Each number is 500 + 25 x the weight over its row's rms, rounded and kept within 0 to 999. Layers, rows and columns count from 0. Numbers have three digits each. The size before them is the row's rms in percent of the matrix's.

# layer 13 MLP down (transposed), 512x128, rms 0.163, rows 335-441, columns 64-127
090:503544511532511504515508507495475464484501464479492515493482480525491506606511525499485482544503508475548458464476513434515526498496479494482518490487471528473487467458515486456509523500514484
093:493479489473533495444481512506515509487515471477511471502547506530496467496483464495498508556522522516539513507530479500537528477517500537536467510541511487537507497511500547486490446514527504
096:531503497478495496468509503506501507476465537483464472488507478526547468505496487536491518498534484504522555520481510521494475493490498502509499490485466479525487495509544497499487516532476467
108:502501471502520488486510502463503475490504529559526513485464491498510494468488490528492475526493479458485476532558475528471526539531571490487522431506500472504488481563510495545509532512507506
101:532450515508491487489511466465546465502532474464499456537535508500480451459505514509527485515513523524488486502463519467508480530514514508495480512541486527521538475525509512484554510511516484
092:451499502539485522520510493527522554488499510528475529501494542543477523482539496519483537469508512489467496506519479523478491518541500519540500476509439510517528468506486476523514532504473509
083:538524467524480480488525477531502505537461452512521489488468477520476490584503510497529505455492514510458461494503485506506454567514496488486501532504508500479486510486482514497493538499507515
094:519511504479486454472506482481484459492563508526514469484472512531512503479482494503500548549536495490523510521500507532529533475453504530488511491501459513505500520471479529512525525562505519
098:505518527483450561448524533487548521514506493515523450530492513538505515526495499521514528508493517500490460526496472531511483494488524491486520475494496533475492531509519519530458507506497533
097:483503496518492475544513513497545487495477545438532510525472487496506510509480451482494483533514520489527498490496536477516516497505562488475517513492457542512534479504520506494476502443527503
096:555508513499485529503510503498485483508474508508488507501487506474501532611498496528468501490471500489485493501492592442533525472499498492528507517487481509408497477543499477482493493522505520
095:495486494439473490498520466528483536478482515484474403522489479500460496482507518509505468515497526490500513465524546502509525504555488552528483519488476506522534488500444497476536489487493533
109:518499492532488532523502479449474490487516529462515483498511492485497526485491510504514545514525546509497476487474497485512489500555473518490521537466536505484515493548533514485479473506548497
102:482505501471465495474513514527485498488544507568529499470530520535505507461500498547447493493513467420541444525495515513473514504510464488539491485514498500528545526471498501506493482514503493
092:508484473506529474502491516545487509529442507487476482535519503488502464583489464500485502466474483505503456522508527460506497487494503466480498496482538524456487513473499474470475492480518507
089:462496498529482515522472474493527549472515477533493498470507503495508516527540478475483481455543469543474510520462459503486527475496503525477535535489497518489513490561490522496486498489517493
099:535509528458480500461482503449470498441533486517517490503499532451477502487549468499487488567508485509464532512543463504492518525502502488467513518481485487479521479494489498479508500495498528
093:483552489514511465506477486506485519468508496500501542479466480477524485503527533526507487500518495499508508446535508520532530483529500499540465545484509497528478477498493522516491480485525488
103:517485466515497504497515512528468517489473517493537492494504467518493497516465537494430497498544494497512479574494461536501474498479504496478515491524512537519501438453493507496462497527481460
106:507518523504496522471512468472500465529473496529477510520467475521536486477464510474513544532502489518473517491518500495511503465520499485464521482542503507483522509555511486498506516491476480
098:485524511515512504490509556511512491511506500501504515471504510498502498531488495547454431451503549510496477531472505494507537514491479436495493510499496513454496519502477472509516493483566471
107:558501491505449534503491510487496489517483551530502491494501529513482483469524486478444541522510480523519498446528486531480494475503512527482542496495535498512484515481522503537498493517492483
111:515485511495502478500537491433485502490464515481474475509474502479467474483497490473490456507510474481523477451529517524542494516463512530541482489532447502498499481487514498459500474498481473
101:480444521502503533499484482554529482564514518501538487490511498538514519509481491523514464550460475502521498510516498493467489461503551508477501496485528445489458509486463518504480511506474482
106:474484488460527469504498492464468511518508481527517478514460494499506504552526464510521536525499513493493488483500481521509497522506488487525528470524533516507545511534515528510510530460507482
104:510510502520476499495512515438519432488479453482514474504492520503480488490469483442501486500503502510511470520511499512476519488540527483534494496505508504435505507463493464446519488514455532
091:556495498505515496475490462489539523506500516484474463514507508487473489523469518505508444479471513509543484551462510492465489470466508491521468513533546467495495481532510445503465500499489441
087:457516493467495487528474587515498482478515528492491479518531525502498501540473502463495497515492503520540517516436471526527469526498498495446536517532474494442538523508475467466469454489501491
099:526517462500490498508484475476538508472523519467491504490513531475488492479505486504515493474527507499508574463500495491513505484500509496530484485497498520482505481503497471532490501429495490
101:498488462475481547459494485537504509535487466522521526507517525524514519499523499490470525551436524513477517505511481517464472516473519547482501518477507489521460510510516520524475516461506518
097:488524517508505511463494506523508499537512486541499498506468511484507493484460524460511503525492528527495494477475505475487503513517517508480532486482459465534480516510485481534474498512459474
107:513498520487512528494466497512448506504497478567488513489522466468540487514530507518472459524465457531497522536484468490504512495496509515477490523493510510512536514519503488506505535482534472
108:497487507489477534483542541502514484516504515487487474477501483557500470465516520557491541467481524519492487453483497485545521529483486464486489500452474496481535478494489501472531463470540459
104:508546531508476511492487487453490467440542490487537495495493518513527523466492483490456501476537555470518457475504492493520532470506532544522514486487483541526555524499491481492481507531468459
096:447540459528522493488481523563487471543475510503523493487474505537507489531470458486523499516467514477528509489492465505472471540508526494500535456549458494509462480526494530521526498473459517
099:476506551493544520490481488475483491528514468460493495479449495522537480469521487519477511511495521507515445516496484485452469485562503550471485487498485478506526522500484474513542518501461513
101:473532541517510493513524458477506497513471477498466462525478523504512485462504544463505512524499506465498516544537536480521548506494495531504440488467528492452484482516493521468449482508516482
106:505512573529533489519533510458480466498505449486505523497505513464470475516489530473473510501480492496504488523509490518474500503472521483512481516518513534514453508494479514501475521476484545
107:516485481513477497467523526497532539530496515473474499462484441499502458478475529512461492498512542474454518514502516489485505495501563496512503535495524510532505503481534486528467518474486475
101:471454501510482477496479437492535531514499479527524487526519533487519479519500529499479523521479468499535467493472479482461476501490497480496539497459470510456445503499480522464501533484492513
099:488491527522469527517473502540505481455504472507458467539503462507463502493475504489474523479489499547497507535481517540488492537490468531513489505490517488504521510516493494495498479471485525
107:525527505474512497471485498487490505472569439516489479494546544467462448449516562494504478491482491475475463509513516504468499525456465516505482526530535502499504469493480502476487466532488446
099:536476523518483481526487480541550476508567511549490535537526543483494525535525520518512476472474513489508514500510530466489499529496543515537497492469534480482516504512536463490498512484460506
097:490502544532530505508542492481491457500526474501495544509523468522462530524521473477488458494510531511485544519457495460523480450530507524519476440500484517462524509519504494471512477524513500
103:504492497461459496522469506475498472526485565496483473481486509448523497531475508530474517522467474497474476524506484511509555548511522478538515505501521499480510496497509515532497526483512486
102:470490534473531494488520491511504522510499501526505528507435472505535517542507482517498526473472479494523475476445515533488498492505485517481493483486493490481511471529482550523544519472517454
101:533460504488467487474508437470511492504497480538510496502524504489488505534479542477477476484457530484530469501509488454505534508501505466503518506491484542472452507478497476522532505524518507
111:490505478472490521517521464483540532506456475478481509513508522503499482611496495457491451513479540503518503557507510499483456524489507523475531503499473535497501485483498527492465482469520514
097:477551511513517493497516469517436465451501534516503483421504529510464485472490527473517491523517520512482490501485530521522501458500505508487473473482482471541527508497501496480519523526473498
101:485510502481424508501528510474530493500487493531524491499528523494519463444513464496489539481519468497567525470545489521497513483529514522508458445491434503481482506492492529512481478474447474
103:515519489525459469482530500438446454441559469520507507476516520471460513477459496472478471499540515457531522515488475484511503504488548524532490511495510484537512496525510495452480482512512513
107:507553504475478510493503535484499485460509466502495464534507528509506516515512511514534493509465494464539498496487488458509425504528510528507512546502509473531510536513464456505522504515479438
101:495470484507458482500512484456501488484503518481517489485488477488500480464471461519520555480539499509471521514534498508498492524505505499500483468491498506477531534489574490482485479557516464
106:482523511524552507493508462471507498489516513512512516497485530515471531545489485539517524527516495516553456543495510475464491489493475477529452478500511493485477492559515474485512467523544507
113:499498514465508466508480482544483471472520501481498461455500519470465523497510538532494502502484509509496489552514501489480504501456524525475520485545477490498501511505555497449528522530423494
093:496518518528531484512468494490519485522460571475480505490491477479511507473523504484535486489455519548490485536505500450518522512505501504518541494493506483494548508526520526511520514494494524
107:514489500518526516520486533479529500476524500465523470465494470459486494479474507498510498515475523497504494488491497510499508463545498483504493523549549497489457538522515506479524514496480483
087:495486511513552505490481510483513463528490464498505463530508518510473501503482503481502463534495490480490497513520514492479506503491451514534529499506474487489484521504454485483468485528491467
126:501504534521447527514541516536516484501506476456514476489532529487465500504541473523515491530469536504506535505504472479516443526532529546544525519504487462570524501512535491503498450524490489
095:482443505484527525485521468535492542505512492491513512526498485559522543581515448459481558465476521502495498481500522490474486523500501494486486492551512529517507514469535508490477503520480502
103:509514494474520513507525486478504511465477520496516497503485482515532512516448513481477476500466493523535471541517468497564514461473525464475524493435472519536477487532532539504485502523486495
101:539510496504499513511502506471493496488541525499436473479532531527513536514436492504494470543483554502507504549500481494472521490511541548527485486489539495498492481534491459461516529468458475
088:465522444475491501553480532513477477499533518499523524490501453494500473453508488475501497500488541496476512479469523485510524548486509550458507461488483499499489498478504510521501455514441506
100:501468477543501488519496514447530506534429514493473510490507521472489474515479497520470486501531520503498511481497516543491484469481508489503473501501523556468540499490504513484466527471521448
099:537488503491462455482530482500493552481519450457485477498509480448506454523489520478493468518497528436475476488496501508524514457498506524523540504492480504483497521458517499491495454503503497
101:499518493463566515492483471515512487511538536489537508462511483479508504480500501525537525499472462527487529536484485490567480486515550486488518513547506517554517479527522535508496499491490463
091:496501522526502531491504502510503541507486551457523498528489511527520514537524482492494490522470563534511514464506501494515503440478486472483474487542532514486497507476517487499519473522538500
098:522495490472462484472483453510476502486514460546532502493545513486514490472481515532477476544468522515489500566462479475516524476531524520496516499469507491518493508471518481497503490465525516
093:549478456481502473501516496530486517472540500452521486483481516455494494542458491480495510489499497458522494504510498494542469491535429509515485533519500480493502506473542530463532505498461484
095:530471506504480488491481505526484494501501497490483549518529485488500492492494521504444488494426511479503493497476515507465535452488504518498441486525517486460529477526505490533516442506504497
104:529533475485478514496516503491493494449441457530541501468488544514490483528443498523489486482515494460531521478479474496513504451497507492513473500536506510491486517480529541509505505535505463
089:502498491512455474463468502458482552499489482473530465459522489504552496472486509516508487477499505476510532486511521482476433512500517520508488458475484477529489530496512465481497526543488465
107:510481519521499533520511504523483520477485445529486504474534505489472510564487519498451514478495460454495499514520460501476482523578473490497448492493472539481494479531504523545457508473538543
099:479497563493462514494508488515529453504537486493490480501483484547513493503494530498496549519523497504444472522525500508458450518493540481478443471502510435571475475479495473484497505492508495
080:512483481509482459502514521497527492461514498477534475477508489482466481479518538522518514508522518511482476562492523460487542507455504538471493528458511525469472532491485488498453488503496484
103:505476534507496465480452528521499498467513499502496517502521575490491530504521511517495517488491498443502507558452494482508535491501463498501501521485505544517517477509499561460523515482507503
100:515506496506489496453509486480505480524501524536497474495474517476470458502537452514461514494542490446543498522507477518494489553490467515491490467509516528498523475525515473507471481500481507
108:476518495454448498477494484482498568481521522520518461529498496511492465464538492504484525538531530465487506488515478533488520510535502490473489482527501525499520516486509467557468469483511503
093:477488496484490473482511467469559520499478512501516476514514486478554487507482498528475489533480443482552527478526493484484508493475474514497486486515499497461489534478503492499479469507494504
097:497516487507479520514490548507510489544506475479466487500529480517491516508492530473490498495473505486457516536482558494466514465473498481484507497540527524510554468542479513484480509520529485
100:480531513480522484457459474475461511516537537505499459544453484544471470480465503490498481521483504502529486519491511449500473506477536484471524503503483510540531553519492520527529522483496507
101:492503495530553504505477541477503470494491471499524551501463473489509495556478520478474463470455492507511475519493512479485473483479530437509492514463542475498499474545483490518500537502526500
100:525465499541469488490464490529517527510491471484528471482540483531480529524523467481521466519522496475529491504518502484462528451471495475474502473568482478477470514491502539557529475547499480
108:497491497489472494483485537511462526499528541512505510458475511542508468472475561505521499456512504482454505491507535534542523526493480518537550513522497541504517438516421514498503515543471480
099:467518539525517511521478482486497462509460554510510502506481497490467507526505523512482529533523513474497518512494521511497480515515516445486504490514466449514519502523475523475489519492495497
096:471516481472504513488479529490503492483496495476533542518533519506523502516510532512504482494502493563502474507489502498488518490495527518481506520480455516501481549510449491521512497459499535
104:466481496532477525547506523489479468483507531466492484494462511513500489494456500505519489499502529511508483478511505494492463526486534505500476490503503470457479533487490484405510489483481534
098:469506492465507505506493506504436480519480491508478501523492479490497477457481531521477514536487496555483508546533474471517540557525522491517466455539435496480520492539477534477555508482464487
107:509519454508468541496517489510516528495494468479528515485460464536514473487492469461510474492527504562513548485504491517470496508495555531493492490543464505500516482514484538469511464509469493
092:547496491511524478449505508500477489514466473500520459507479474527500475539511465486463496525494515477508496527514546471466553526489500472472482474491476504497472501485471444506435515528497469
109:492518493487514485480496465487499487507530537551549490481508478519500516515472519511437513517508533511471518513475504476469504458519490489504522491519517480467496505491468482518497495470521458
104:509485514504487461479495500504489513478517505473503512481513491523477527511501506506502476479493487503473487540511487517486505488526557533458503545534453512457469496522542507500567487507460476
106:488509541497502524493482495497494487509503512484515508479476552474538529492489514485469459483440496466476467510508492509490560499492476514522507487534496552481490502531499517512516557492499521
106:482518543506504479490501517539501535467459501497509486559482447498510469472452509465451466538476537455518511492462526505507491498510510468504538507517491538535533501523497525457519485527494494
100:504503482503463517510513503505480506494560504504480446523484469516474479517501506537519524516490485506489483498498510525513502483520551471481521458492484496492503526500499472488537486453550504
098:490533497553484499516478510524540499490500495492512514488485523475462496453512470507482502467528507479498508516457497502488453452479498504469522517508490487514516536476510504515525519507502552
107:536504493522483510486506480513518495502495515528520529503478521536468456500442510531454528503519489464549489495522461509496547506454480537496539521511502491490489487511498486511480498475490482
092:480487526472500513477514515531512496490546477538507458525492514485527500535511534543512546527480511530520488532499507474445504504516468527537479478514534479481466504511502508476473523490498478
089:500508501514519520491502482494504490509520459519455543513522488480512487529505535518485498497517435416528499485505485523495483439476453531547480520476506483511524551507465500459500509502539510
095:508496520504501490523521541482521459517520502530470505490474480528464474542484515487474527523508481486494512483475556484480522507475487504521518529477470485428556514528492493536515523505466500
109:547487520491496507510508527503525501502519571491487538510456499523523503536469491505491523494484503496532495474486519479452497513495465534471511487473482503505462501526496511545454502469473508
098:467466502523465524495484493521505487500538485508508533480487484464536485481514477497525458501451438490524550518449504471486497468473470500499502527502535502502484473543507485550491525460490513
100:504483521497500555525498478475495518490482498468484484496537521503505498508469432502513491508467490463528429481488499475501494496542483476488501507531466510485498511486519491486451490506505547
093:567520530520504535464523478518475524521482522480516501485495494466520527482461512557482474503549495499521487502535507485515513517550487560463530511512484482525511496502483464511503516488479503
102:486490477495460485480522529508537469544459533500531515545486504492485534527485511498486468524483506502508537482474545522509490506501529518423463475507457515497505550508498479498489507456517526
103:488515513491509496568499513518505480509474546497502491477474522485503486469489520480484503492490499506506446452473455462556516530513488509459460471514484451496511475465486499538502483464528483
109:500493476513473524458476491478510517512510534474513471478474487488509451454480515506482464486525498503537481453547496504491508527478491479486506488549510535459521496501498503490447451492491513
# layer 13 MLP up, 512x128, rms 0.165, rows 336-442, columns 64-127
091:510516474549487483518526504565530493526455510489528483459515492473499506477495492509494491462534488529497479500531486486481482482501513501525521528476543508527471494495445529487479483462485525
097:494497526469508478527483480529502522507523539490513479476499467474516559478498476486528499507493507510520491481567464507518516506493450481516520524482488505503549466481503457427481487518509500
111:489516442497533523486433547507499478530540517498471465474506513487576503494519499497478546496483492570510546479483494495537486531536464490480507483511542514554499549495481482471513465501481474
103:513508513468529525578518475505512447504481464517478556512492512518464512480521473516501452472489503501515509516499477497539504493474480523517539545484474485494497508517500500510502524485514524
089:485487519487532494476489544493459523458491509547496473494495489464465515488516487475490504490539544493524570456521477493507517513501473500505483516471529493525482501483502503487495484500486501
080:512567511523501494489470509501482494505490510477454518515481501512519509524501488508468520492518443533512553512518480570525510460533516500494510504521495517462486476537450530522520489503494500
094:466508494464517524558462510486475463544473477514497493499526497493479478506496535465494491485522516490526509496502520555495499498485451530540501520441519512503494494475485516487476516506491530
097:499513547485561462481501542497532509539533517475505482494475498480549507503468510503508488474534465471490492489501470486496519530468459474522501501515525512549486465469513483463511490526468534
094:480489524496513451512513538523531524510476513475492547511494487489478490473510479521495488475545508483517559497471456482557501478501471518470545528504530489483483492499454480477470507522496477
087:469482486482533502496489519522498498516530495499457479528506487482494515507509484487499504459494510531449518522509514538519496469460515537512512525485506493516494492487512439488484470479526523
096:479509464433478553497484465533492456474467492509527527477495507517504557503504493512553494489485485537493483575492504488465474543525526523517501515473511508536487461494434461509497479502513477
106:467542464485479443464513503557489492525508528524485510490548525484485493474524466472484518453533459495463520493532461549491520505533490533510523525492499496505512490501501485490509481469537514
104:527499515493458496490479501521491507503494485475528474487502545509482518468464500483548466476488494464505528544523471493483503542509480535509502517492492511540518554495461493477485451484518509
094:494553527496473458520487479467494495507520470514526494510485489521516542502537507493486484522511477475525526524511392533501513491475512516530510506526480475488469514535487508504541487524503510
087:539474492458508521545502496485553511507521506498526528498474520521493475491477480507565490500541530507500520491522482520504498521480500547545497513485530469485524535527468483507474491485526520
101:505520499475505503489489482475501472531554526495549516459516478508489496489486434460514475502492466512504520525501507498532515528467503531491531464508495490506548486524454465492480447515466549
092:497478499472552524508492517513468507535502477470496467552561507454493498507499485490505533518509487509492514525510442536506500484504520526454498484472520519572536505522515497483495510520460493
105:491511509510504485524507469512420529483510432461503514544524494475475491504532508485522463485505465512485514520542451516524505478468493502494486522547450518505487532514477494494481508482456510
105:476498496487499484521487469540522516509519477518491491510497449513502501461500458534475535453514518498501533502549461504502480496521439498489510491545500509498522511506493457489502528518506508
096:497491503518508564485523528537431482525519493484552501483481451457526517509468481531471508505494495525501526468516479522572526496504488511492507500522523476494516498447485455481564473504526476
106:515527477480514525483448537482521471472486524484485489502541513466523475500504512505492482504515501521516536531500458555511543469476514504484549530470501508518488514455504471521481478513461516
109:495515445517571515488482502518492499541493491513492475539502471485493497489505488491486515541584525463502497551482522533530527518487500511526545535476487500522487505472508500473510497536483493
102:505571508495521544487549503491506491519479533486496482510465483455529495493560512474525521501489519498480500490543516504511511558502473489512558506521469526492477493472510467487489468498486522
107:497492517459497497515444506484478517475537501449507512503515500496514491484476513448541491497480502492529507468522506503551529510472536486521531537512508506514454489488493476508521481528439529
105:509534494506537493519474515481459473497496471521499495521511454480518544505540494450491526497548485534469478525514480521509500531498480548498529504487512505529528494519510506494479509491478564
092:459502482466511504538463517472505447475519532460502561542484463443506478488524515472501510497555487517501535478479470532492503456525509475536503483484503513489538536466509486474517506500532499
085:510485540481500527487473451498491513494563503478492510518507480466483502463498499488497488479485459508500482511507515524507517523450520497464482488516472504493500485536483491471511497542529509
095:451500516527489482485490549496472494543482493514545523479522478518502529482525491463498512494497496505504525495476434478465519506508447516449517489491510487528497495518486513490504478527516519
100:484499526479502494484476469537498464484521474483523516486467477454513538495517493506499500492532492520503567485528467492549514491480502492492523480497454448507453465496476471427492499529500505
094:472511459486549475475552466534499524510531500501468457510477488497552505463491508505532499489510494505472498543489492513495543527486492493485531521501528499512491480498483442515481516542446497
105:492480508541502445493517521526503470539519508522496513455492530523534500504512489509467497502532487503521528514531511487498502503506461537479539510542521449528516535490488524442522480477489499
108:446506489477482509467527474502461472530480482454456498510489458514471543496535523466545484479485505484475508533499456511518495540540508512486495514506510482535529513482449458459479476524513519
104:505488480479504522489479523498518480533479507511490504476509523510496453484483518484487464547503512488516523473537478511525499545493481519525496480464514491506477505504504469492524431498520500
100:489528477507467531499476522501504477499459528489484476528552490494461492513518484517561486464542527497483532483522490495516493484481475487505520496507443519523546540476473477469477497525496521
094:528520505498525492516514464501549500512516539499505510479513476476531528483510495513497446540524497520471520534511475532498505498480513480506514487538514504498445482475476478478517505539528544
103:479497476461474490478480529478464468493497514543498498491540524516503486503489520489548506469490528505486492494476461512496499489517445522514500504519461489515533515493498484457511494481515483
111:486504444463507477492480548511485455543521473490501491542469513509492511492502483495491514462498486515474494497511479550470485476502477502477508528517482496498530488496509486426504518519503478
115:540496508496512487527507524487519472517508539455495496508485498492505491490483505498509476519493458488463525496536492530490547520495435485515558525530482509505542525459489503447488491472504556
099:525499497471527496502521508471450519539518534480510493482532498486550462488484521495556511506514469500522573540549498507523546461466489536506487510506507488509491510460477502518547512494506517
099:504553477489486494524493512514494500508497476524526480504549490464498522485541503496531516512538523511463494469540500512511484478494508486446494513508519477512496520510489471503513506484510528
105:472570501501540470536495540508497496501457488482507517509491475487500539476515492487521512499528494485536492481478486483522502495472507520514483474534510491503487468507512522468519434519495569
102:485558495516517446538469487550511490473512471509481536547496519510481552495515496508475436491499516485482535488501504467493538497502476473484538518514530499477534475468433488465542526467507496
096:483489517458512501517473479511483473512466462455482479548483442517480496503553465489518504515522501547536468519492464523528494508518508502488493533526537526482485469475476484449508507500496488
102:510529477509557526503492477508496490524487487516523518515521449504518541474516492515467504512508530545513498540525508528502525520507476503496506465489506511505498493477496512482528495447523527
100:445529511480522525526501555509495499549523539520472482489491486501516493496508487484489493524491491505488535498513480502525500471512493504467523516486468482498534493493498496422482487515443532
106:456508543493504500498519508481525498517504493474532516513514437510516491493501458485515446544530503505490483531517470490502500469477488494491531517483540461505521552455498479482484474451502521
109:499482481484530509496530515534479513490523516454505478499489495492499488484567495428492480501505502495483496527523481514491519496519418525529498506498487527517511513459499472468484503465522494
094:492491456470507553505519474479502466478460438499512545461471517513499504511493514474515455474525460485487490486538452491544521485515482490493537513497507491542467523535503468494519477470482491
100:500506516461530484510437491488493453483501478501494487550533455500547506499524485473460514495518495498509494492490491577494473496518452501496518507529503493527521481529501470475525549496490486
102:493510505518502519486465493506493481503508476478528498480501503508521478497493495487495484518514488500486533527526517468537529500492523471506575483535528496495551500454462479491515494503447508
106:468570489451497512545513523512496504545497519477530509489508453485486499504501515509484448526540470527505488518495511539518542490480471487506481525524486511517491478508506458501487459469501483
101:503532518457539497510493494489502445495496509485490513508527507481479474476495508508494482502519497504517490492517487493509473519489484520536524556494518535528525475530498488481531498482491481
103:487492487454492480493503528470512486533529479511493505477479511494477504504496525500503434471485464519509483477496472552551535532482504513526498481526461432516509546503469505497503502482465508
118:531515494449494498534499548497488546528493511515522479521517456460549485485499530535532448474545462493475506505524489513541543495505503489517501477512476493526492508474483502446500483488508539
089:507507491514500470516472483530503475486490501495521540518522512490548532470521480464507462506499475467485517499471492526518515524536532494544501470563515493527496481510485498505501489533506525
108:521492531481484524514482520527478466460482519468509539461521517485486519498508497533502429533501470502503476511513517510504514537456508553468528553491504536483509466507465462470541430478480502
085:522505538448538529528522516513505508504488505508511502544510428500488492511545495486516471502496516490491512508553483489494498528460531491492495530527469474512529526504495432499516496500483488
118:492524470443538510561489493491469444509473481471527519515536484517541499468506490481558497516525480508512505516524470508484511460460489470547545527525527480501481521489469505499480519483490501
097:451538480455525508548486497524444486490487511470512484491545484490491535502507465485478503480500509497461593497510494526463508489511502521509499492510481505517533534484506490508477520492508546
101:473496503461516458487487513558436522484523432453510510521485498501504533498512491495497499493489483474510491438520490507542527476493436498507525554501496530479538510513476503526545512507465492
099:480512467442520522495443473477526455520507482510514482505533497468501528488493474509508527505523490484536514548476446558493487513451488501535496519522524506494501527508518468484553521505469505
087:519489527513507499497441513510461516477471514515487483555494471452535548477515467502476486459492492477518506532518465569512521498508476491518515491543478490505481571474499468473470480522500527
099:441512515491533500542471520520477487538522499500467507514536490476490546489488520473486475521544459555508510496513461538486501506499500521557497492546516528532506515513519521503514469484534485
098:483484484485509513533504539496453501501467486562472509488518515446500496487507477527530505505509545489505521482495508558466497517495469502478520488498502498561546471477474504470503527492492453
101:509519453489487522489441522536450444498471498496470512525492456467537535495559507494509533522459487500506539483494484514488486526498464499497514499498461495522526466451486470433465492489523494
091:512514486526550490498495525494515481473500481490513454507509435496526481490503472468464504500529450487505477500501488505475562476485456512498542536555511492488491506492492495467534537458497493
098:499487464463478514539507495510488528488486464483495509484456446490552518505494511528500528471574485468489501476515489545469503545520501520475516483502512494514495481443437488450522504503461488
092:576474531494518485523515547494436520488526498501508497500517493454546526509513478511571530478479528490482543498500441528534504545471514530498491483516486469494586514501462492481505477475469512
096:477485455480522503548453519526475465550505485453514482500511456509522504492524497513520510478509478502487499493483481533476541541508507518502488514532492492506498501485507492493526504516473525
100:505480479501501471502480527514499512548479493518517478472519541489499502504523483496490463527494482544504491542580491507495521473517488521537541512481498490493497547491494497467528483464511472
083:536560471516531505492509528496497487461487524498494565526476491471561538492467503455460502489471503526487521508492492523495543479486498544487535530483461464493495486504488508496513516491487491
106:480509493474484516528535548516536501518522495494495519523536532495475518505449476483484473473515486505466473472531447525488510544513482483525545487507526492559504526436510508463496491472519500
099:541476488495531468517461538502503486489476477469505544522482499459490538481512525482525506485532519533493509494499463574487492495460509501474527525528479473523514500463503496458520501476516508
078:448507474540504532495475497489488507488487493506489463520488506499529529487508484484510484509509521475487517502506495505457493469485468498499503492498479472515540464459521517477462535484513469
109:494489488499513547497533497517498479510524476490491509509477509474511515469536505489463495500514515546518548521484475540524510504489465510511587511476521461494533543487515510445499485491482513
103:509541463497444447513481516493509489491461457453500462529515499535527499485539486485537482464525455510505469478522461526476487474497469490488487504469484522482489511450448502460517505475494532
110:524474482500491505485478511498464473537495455502510491522555527457525557494511479504494485500522513492526513520521489481521515482484477502472524509501460454519493522472512498473499488469512531
093:539497532496499504505452513496460536478485493533487467497511423474497482480503506476514506498538505491473502471527535531543488509476471532539506484508450448533484505503439486501514500514502505
096:518490501470554487508527488495462500509509481479477493533472524458498505477460482489536445499547440549504464495540539499544568491495547516520507540501506519517485521520518511503495500513465485
096:477510526493498504504465527540439478501516519498461490496509541510518517495463466527500514488501528529507479502571512508497514494479454514527503548466479471530509530512497477475484492495527516
100:499524468523452507489508529512469460544453528523466491520478483530508495497486476492572501509552498490479507517536457510464474458485500481483517543499475489506492526464470480467511514478483495
097:519532515484538506495541473508503482500483496502478558513474488481480502475487501504499493546514455520507485510476504478568502521503466492485523491467505463561526495496474510484498496508513529
112:522475460487512490490506491500496499482516488530500522501540489449475496508519485445503491494524495486495517510496508564489531500500505515489523489482466462502523484414452474458494499458517579
104:530484489443486480512510542553494487525493474525525499533517482512519485455552513515500493447503470572472492496512499508507538512484521511547525501502503496550464493458489456485487516533471521
098:486509501479474461506456521537498533487509462475519492502476487544484522469539528494502476487504485517501495506564469489488482496521492480516501497487461449511477558519456477438507477495507452
099:530515483462476482483503498447496492479521451509478556505534452483505511518543430479456499488485427458507515559497489500508525520515482503482487566502497502508492495500459476494510466487523486
095:517507458495482520510544490508491460456516516507508507472557526495484506463485495490489498437507514527525536512539455505484532492523480497499536482522539497486461513494467513466504476504517492
104:491537524505523485518478496476476457537502510513467521494477489478485493485542489476465510516491535451460511541560478515509508467495482472511492570526539485504478509513509492496520515524471502
093:483515500499484509494530502513468527454504490441498534519475483481510474502539457508506475532487476541527512531508496507461556488481505504556512495490526483503484484472511508516555517504493542
112:459449521494541488530514565516471480487494488468516503478485489495483496505490473467523484501510545502447532456524494518520533501484525558470502487502475491499539491452488496488508478509504515
103:489508484493507531492479489466493498519529498486514502471521479456501507465524495467486483532532521520477533523487498504576528508484504503470521473447508512487516468489477475484494482479499567
107:498504500463477509537502486528517483503460516452503500501513483529473525488511490512488493496496522510452483543532499489459541489477496510454493558474526474531515479474487489498493526459489486
111:495523488469477542517486490515493446499473491527470511485509502457528512486480466515472496490520489506501512544540472497518493512514523481505468508501489484515498488481497439462534473525435479
096:505487514487513539524466519537484530456494476514502500486532513489499573472506504459532513510473499516474491497539497523509510526475468522539502496503551505498506520493487517475492472495509493
103:518499488473531472486521513532465495535489495497513539513547460466498516488519486507531499504481458535505477525532461504502506539524479515539547469488496447501510492492500477497519448455488480
104:501535476514486517488508535477501510502473485444503480491458518516513523469474514460538498444503483462516536476540496516487537482475484500485498494522477503543512513478479470432479461455516550
094:495539508452516492487480506511447494465485484526503529534550464475505494519534490458553505474503502529467542466502507488503498557508497506533478503533513494501481485518475514503531521515495474
090:494561500500548504495527532491507510527488517503515483533543476493467504489570500480488481518491490507507517492540470511487548529478526510524501519536487538482498486493481513512529506520505475
094:484471464432522448503506488538503477513478504495447535526487533483517490488500451500521510517510470531497485515532499497543500488435489512540528502487519460508487525518481491472524519493480479
107:501515501497469505497504496475484446494480503479464495506450528484492478478500490530470512514527489517505533558514481514511552506462491522519500505510515442508548503452509469509542512529486524
098:493478474439519511513421551499459485515485504470508502556506468509560480486530494481520470481494501505517509517514465548494530491501518507461495539552484498474497524499486440483499451523487522
102:471492537476482547500470566474471479522500473471479536504462502472506514507543506548535520486559486474488507475492456523490491480461510517489530514479501512518465518479526448493496520476490510
096:477477496492527503543494498480504474501506458506513495488493471505484495506510501530548480499511479485483512477505463478499474508439450489547528527481455526503551581471476477487514506520490497
101:499496509491503504520517461517518443510500449486484507509483493487519470476558497521473478483513476492492466526490464515506488463514479478503548501486512498492497488497507487434501513517490547
106:485526511505530488487503488531475543498494506479522522507503469512511552455535496496501514518467463519505486516455487494489521497493511515518486550554494505505546464504494480502529467516484506
103:515547462492494491531491551498457451522512536493479525497501481497479498448509502464531465514525501497481512505471504536526508511470503491547513539526513473531517546505472479482496505447530477
080:487521496447508516486480486504514521480503478534465456528522530495487497481509457493449520506522504479488554486510462577453473502504496483512498499505484506537542502539514449483527497508495466